From a checkpoint of a small transformer trained on Wikipedia.
Size: 8 layers, width 768, 6 heads of 128, MLP 3072 GELU, vocabulary 16384, 70M parameters.
Architecture: LayerNorm before each block, learned positions, tied embeddings.
Training: a variant of SOAP for these matrices, 625M tokens, 4771 steps.
Each number is 128 + 24 x the weight over its row's rms, rounded and kept within 0 to 255. Layers, rows and columns count from 0. Numbers have three digits each. The size before them is the row's rms in percent of the matrix's.

# v: layer 4 attention value, 768x768, rms 0.0914, rows 215-227, columns 0-255
# o: layer 4 attention output (transposed), 768x768, rms 0.0806, rows 215-226, columns 0-255
v215 095:118125158112107102173103106114142090181100127105112096117127142087133144113163135094146132147127166093113120145137130167104139158134195147101127116139123088098152123197111072116134171115103134113171083130115133100107150134108116121115123139087116155162097155131123111141132113145112148151158097083135112125128105101109096130132172129109110154139126131183121175122148165129156095150085138112113178123141184104107085129106105114153150128124139148118163080139100102151089103114135130113121141169102135160139125114129116138139086088133123119131105119087129128154165108095133160144141155127118143130125081118138146114147123154164126115142123172121127138089089156083122140129146115107107109116139127097102170135146137139148108129101102157106103121098144118077115097088123157
o215 100:116143175111138113120136117152148156107081098148153148137150102158128123142145117112106134112127127131124119128070104129141123116131159086138093142114121155157119164106169126073123109111152166125125107104144170127130137132131121156148128145140144112098090125150103129115114116131163109079126150124131124100139113126150147120128127118132134152120147097131132084181096081135132167152140152112110115137133107157166124073114167144143190150170118141131123120099185153094138094188145096121118136123127119101130158127123144142161111138144152122120121186145142123132151174153086133138087149138130097144129139103146117111138117148102128142129125109079133118122140098101167169150136130135134154101090120158115156110102119126131157154149119149117172155159118107105100145176108115
v216 098:122145078143109092104089142179158120150087154136136114118138123150129149124090136103123123094111146132141141125175137117130105152110136135141141114145103112128114165136120139101096157124134115107136147133097123091144159193137079114120158136146111169128158150109149127134105108137128111127144126140096143107133161140154142156122163140179103132146158169139135127156118147150140136126128111115068115131098141088092140094108120118089129116121125106159122114121133127096117104142154127130118114140103141164138130112138088199100113115131097102143129110107073127131119108207130148132120150111136069093105133130145136149137179102130125098109105185162115124180158100115116141150143132098094084139141108173171110182105104105078107151141122158141107133116140149088113113133072165
o216 103:091129129160138149076140193152147118139127121153145105142154136121087113122146184159161120131176108103094121142104151118147141148141116173107127130091122121156131071124153112132160129120111105145118134149147135152150150058072123153170134096154158115127085110137141140142108139112164139112130151084141137126171134137141118179199097144157144123130121094145096144135121086150144148153111137133176102112133080132166102118104144169126127136128171129156156131140134141142132117159118143158141128123131113126137083122123099119166111105126116116134129136124158107155139123140122118143127087119148161151103164164120138139119151097141079118134136101090138099118097167151134083125151084151107103130133128129120139108092165118168135081149124131105152133091136139143145162117148155
v217 098:143097120126163171139151076108116120138154165127121121131091115149152177118083097159133088122155123151095095135160089114173135151095125101127138100141109112122120146108136148129127137131098143116148125127139098119122094122190110140104118115129158104136106117113144120118122130163136134075126112125130099139141125155098139148140134132168146170120154115120104096141138151122153175135132157120126145157130124146078160152142136149088162138144125187117166065136085167094149125114185104110131130121100157121061099110116113136150073119187089097105137112132145125190139142103166134100123157116098097089132119174161091124100103148135153130114153131119132122135180125121133100164139143156128110151137182128130158139108144108127101114164109115096168101109162117153117179132173167
o217 102:100167154121117111136110129135137156133152149129138085171122155127145172124132138125087144092103155156129116126109152120107140091113135098130084166105142133147111120132125107115135145112079158169128116132126112148118139148108123093164154140126147133150107150139142123087107130178130142092130129127163146151131178126217087113164145154089107121133185128070141150141185097145093115128088127099097119156125116115130145088150086080103090108152121097129125153104106111186114148126097140148096160123135142126085125167090155146112154119131098151135123135132101149082129114089134149164090129103137102140153111090108102157133145093114108121176144150156121161117143099117178115132116128118141123130112095118133148134123144142123117156092129107175131117159129157122114100129142107
v218 098:149139123111139179125142109107151155119128131083091163107113130134130110103131162072109148108142098105102184103128148144187117155126134087087123111129119139091088101131121122127095132122129075153094132073106107128102101124104117122167151145133144124140128127134073104100129104125165136139129147149059133101133125144103112139129146164098135109178117114128126121098104195105158155100104157118167114141112136148113129111102086116161180149085133164127135169114147123134150052140102156117134130131157093169133143110127138142114111141111122149133128101165142121125122125101101089146170102122140151131093132128131132158134168121101125147090108105093145132103163150118105133118108174155130132132128097113128129147122126167116129123090117131129133132148115165133143101114161124
o218 103:144124123119128102109091071137094134136114131144070135130133139099156137118103117107116136142147100127108083147153134140076136143127138178168068162144130123138125099095117138100124127179136108138122097111158154152129130137140149115142131146139095158094121121130177093160126113078148140117146134158135121127102136107109131141137142123122115106091130121131136124104130126136124123152115163106102154158133111089121149128118187136154136132100129030128107149164141161137098127161159134171134121139086092111109122120141156063150124138123116128140098143100101154102120107127114138139110135134135115126099091108140115155147147106082129149156156160131113113138129141107112122149149163120135110104091121117115152112125123132144164154112126117118114111182119127133077136136092143
v219 099:138118143111128123111111142176117127084111117087120127177116133112143119122077168129129133122146124134118160118100161132189144144161112114100138134127157150133139129150069123103162143173134122132141170112083135122122168112152177097121101123131130128140120108125119162123123092120098150071156156108108108136145088125094089122148149142103154112136120132190130109138131111141113124129119130143114126122099109140112105079113075089128152117164122092140117153166136160135111138147146151144110103141129113119146127131118126136135138143129137100153133131109147107132088127100124092139147145109118097114124088145113160146148156149107122123151119129156172128160141201154089148134067089157134158101091138133074177118121134093131163116097125114128120090124133116107120103116125169
o219 101:132116125110149093109117116117145130118150119160134105138125113105109142123109103138128114126136150104133133175098115125141124139146133129113081162134164136103159145126112137109134117154159113150103092119136117143124141126157091122125130128121108172161135108140154123154116178166128144139143095159176114130113101176181118136136108147157109157134110073090143123133109164097159110075146123142149152100166157113105111124131122090102090159141113105156149110112153121120138050115153124127126139125114068117130160131121113136117114078096126155146126105115106151119091104109129107153137168142138156159116174158163151093131119136106158138160139149106105175122122118142139095108148119138121101183156115154138066139163077144125119137126149141117097125130147158127135140107139146
v220 095:098140113162151117186117132090106119160171115119130123088155120151161119129129121096109159139110149140128139120115124113142123119127133112127112151137104093116086124093107151098123139095097113137126109090143138142131126102138101125093106107143087125119098152166160134080152153162173141117118153151140122132101141120138145148121198130176131120112157094120123153164100123100156159130172081100134141179091180126169174159138134122173114106113126081101127084098111095113122139098111105117157116104143123125146156137123124124105106155141132108110148098165083132155112133129126143095120120143123129136115111132160131134137112120071148128197161067142127113087140125119190130112103099129147096061120084105115093117142149105107175122070117133146111142106117139090149120112080132
o220 100:125134133095149138137137164130125128105163154114093153144149099149130163122147143128105164124131128078118124167136097185154150131151097130148151112117109101151121117096147099125094122074107116130138107176127132108135125114146140117142116107131121073144129053112139082139111099140104120087158095125107072107099091091108109130151152152129146124121116114121117125149123144148151118139106095134079131126107140114122091128119074083157135128125105170102116129120126144092100141125120122164077142109136110105123101136119124140177097077135119111147098168092142152088139124147178121147110146124100144090168135162148128119130153184163123164117103119125114211123135178106127135158113100103115145158160124118144137133107141148153131140129114140128143116093145097165092079155179141
v221 099:113124130157109109122157129121149109189121138125080167126141119189161107110126168145162146102198131127154118094124136100132086078091114111116153100113133134166114179124110068075114132136160120140114155142107124073115101126088102142114129128134113128100105137127122136138124117103153094164100134082173190137112149140136118121118110160131119122121112131115123110140145121133151092174116111173130119122150134152138140152105166121097132100145103115150127137146104079088147136129173126136132159138122143107134171136112161118117168123120122150111113124132143125094112139140120152115134118090156103096122157141120111153163166131130161126173111140120111097141115154133147104134150132136174137079128095124124157130139123079151101105130171154092108118127155136116098131182084160
o221 099:121069172081123154122127146161136121112148105114159121122126146144150142133127120159099148117102094134108145125129148150110129119137128120120117167121088092134171138111149143143158092115103091137160136119162126172125153137137109101168152131127117121069145114131119122147134149138122142156112157131138107120115102163160134125096135111159154126117089155112147140149104140144140139120107129118157148178138104121141142162102110129144162124120149151078128091102138110114100098120082102128103089134148067149092132150115167100143087088158161100115140126110143125124133131131137133132147132117150141082149119111140140106111137153137114121085121198134128122130128082148092081125098148141119135096121139103115098079065120116159121096105101142134155091096138115103108110091128163
v222 096:152155113132142126138097145129091129139154128129087121159102110122087125171125126075123174130119147143123141101107112151114130121110114145093168097139078152151071118121077115107140158115124099116160148144129114114135131140158101132122109140119161122158130094148142113125128120158168149153116096118136127127130130167119090108116126141129118079117124128128140111115128080152153137161140160130151073132090150140158170135148111164104097132095106124124133149132113169121130123174154122122096146098114129159120107155149099123097151142101077153115163074143122132133104106107109157127125118137139088095121132172138110155164097133152170131157095134114137136090100099158122164128118137110157144169104130133112117114138084145108165142141120128060149124085156093135157161104146092
o222 099:126114129104104145141155098143153082100102148113135115106138162194146154137125121189110138160155125146123107166128137120137116172102163130126070137140141178137134161110188135102111122126118147111095154150149138138096152103161156159151147135154161120121094131112133144164138147100141150090099109099143173110117115138132119106113096091144089136145170130128099145125100131104099125170160114096138126116156127118154141099067110146142124164123139121131136120128165066115130141088121152092169123128132144087135128074153118138120153159118107133131120128113143162111107129164195143117111163122117125139115112092096161158106146121095135109142146153153129164166187098130116109110112166110096161114117169097124125140119139129175118166127161121133123118147149148120126106154129122
v223 098:173123153124122105156149148160129134124121093113138132127118124128114126170122104209152126117121108084125160115139122105127093104144126097155108097090085081116112180134139147169122136115136099128140121104139114108092133111161133133125105102146181120105147123089123108122106099118126148136124117104132142137160099133176147092128161150098155117115128129176095135095132121137107081137123156082125160132130153144149152147126119125110137141091126067142132127125142116145153138137129165171115094166120107127114111101090143146144140132132134133117126129155140113162105087135130147139097113117142102124132124133089128179115150152125102103124163127116105118123122126128150086141123178175101119126098113148144130135148108132110079137136143138144118145151175121123125103129123130
o223 105:130119129148124096107161134132129118126166174144146127131091114119085152152127081126141154134117101136083125090123114070109127125133145128119110141173131161128103102120142088128155151130172155216130134109126147112131149123114128121134143136109136139082121081133080109112149124128175100135175166143138115079104086104086151084111116123146104109172077091130103131157159114139113171092119117143126164096093122120120124148131091141097108183132118119160097135122109125196134143126143103120129142127062141133135143130135094086132105164103108142145114122107149165131107122188093109109165130159117120129111102122114090100123143133136113138140134136143105122144167120140117131125104089122161135114109148100148092128085103116133150116109101154145149113179090112090090053135130121
v224 099:133093175177175139108173129066133092120114144133082112100111085149135115148119146133119094098143153119120090142137110119095131104129124167149153144164110111098150135143125135119123182127099151150107138161108126129095122173134070125162096152100095088173087118105142127130123131078124119117159107130139141143104144093129118134146080156136138136119167116128113128124142101096095140149108134182152171125130154122136133142177078141154144133152141112162071089136096149158127118174140146108114123163113095108137151071120139138141084135140100162167138099173110131164129130108145136116111118117097101102165137127113144123144129106120109127123145132110133137144114145151129127071107113097108116120131094124135090089127168122122147160134119128151128103115125118140156147160108122
o224 106:141111141130136122118154104108096149115108122132145143128165080112126132088116110099137130134126129160107110112090086146134091118093114139114106075073136125128152111163118104116106137174171107144087115125107108114155135157073121150153120159161128152135149095108126083146110151167104178128155141128142146118127134096128143099142125102160130135131138144146104134162178185121097143138180132097108119138124116145148106118111103139073110129163135113112178127131183115114101176119153136141170144099114123155113194104157143137146153112148153120153149130077119133120110144156123112138144148103112070153121166116128107131149176142089115107135160148091127144117156123136153138162145089136086121123146143082102157121142142147116133125116086104082189103121148119086160111137180119
v225 098:092122163177109128078157122099173160154094118114151157137137104123133079142091111155097129098103134099152132114152131141131115160098155092093108134139142118095129141150129117122196076104152148142126154105112147119152067144142109097109134099107173116164130121104122144163137160147098140115093118133173151102119130111153090141164088110087087110075137156099183119119112149108122126136136089146140117131140137118093123147121127114136125119124141102160167113109123159134174104150119133128100160105139135137151152201175099142143117157078131136089130135114135169166147109123157120124108140156172095119120117132141167144158110134142135100110103159146131102105107131143122119151120116121192143115135156128091147110110146115110106132057114104091150126128111173157121103122125094
o225 100:125166091089142171121147151118142090164113148116162146120100183161151101171113121108146154107122086138122117143165118131146155124101112155154139148135133125160067125132118110150114164099118136064103125163107127096146100120106146149195143107102120095129132134185069124104126123141152137131154173139125178127177139132156137138089138111168143119143188153139153087133145121100145119097157143102161123117123145118117127102106115119132131126101146141138078151132109116165115128103113166170125070123154130151108095113095127155132132143142151131117148111134114165125157124120127144121126172087141119152113164124113147144078093127153082136167128134150102132161180116120126144150140115109110119110179093134165105127183124137084155112133135065162159151098159124116135140123128180
v226 094:149103101143116122122164101093103104104128121107105159134126113110135105161142157148109130059131133169140131142108137168100118109084136129125079140112132087111110171132141144116104121111115136156110123138149108121140134099134116110123139137154090146121160111143132122112124157139113123085105142125083135138116100109148117141111109105120103155150182154120129112146123123120141092129116085129143126128127064124112113135126144129128164167099149153126113095157149141137140161073153119113153181130102128170123158110126169127149118130139117105142119091142094164143097131136148080114167100150125133102102164104148113147129120131135143107165088140124123112134118109095112111127098119151168164142093111097131152127115100143119126150075127113141110101107105129150105129095145097
o226 097:114134116128102142144138126143154091109115108158103107156114158127147138119109122169120142152110114122111141073161114107101078130143116136134116105058111169126139126131138096134140159140139151152123114154110112132129131162112122140130141142118145118162141162086109113121130098143103126147164133095112126125119134174158157112091132122167095104149118082159174119127093125172145139118100128176102150142108107124120144139103087144120126120183100143110166138160153077100145107102096135097110111143142112103159110138129120133117097147114136137133107143172136183128112186126096178094146100174128133127124162146092124112150111100101153164132131133094122136115133105132159141112142108145121118143103107145146132125130131132132134095176125158084159146128131121122098124145124146
v227 094:170110122110102187131139135131128135097115110136099152103122132122180147138114176114120115121160160097139180104158156130166150192125122101154102122120106146114144109138076167165131128108079134121141112131091110101093146135146131110145165177129145133186130132125094075133117128111165107164167118175160126168119126116146107169122161134147165128149134124128113138117098161134098099149125111108112130143147158106160111160146088116139098134140130155085088136143108181116140136154170120113099116095075111114076169097080082120096150151117133083137145172102159192118112192122135106163110150130122105087135118106107129094126149122121143110146134141102156143136080132115099122108126131155090125142134138134171107128105121137113115090110146080112090144135103104140154069129102151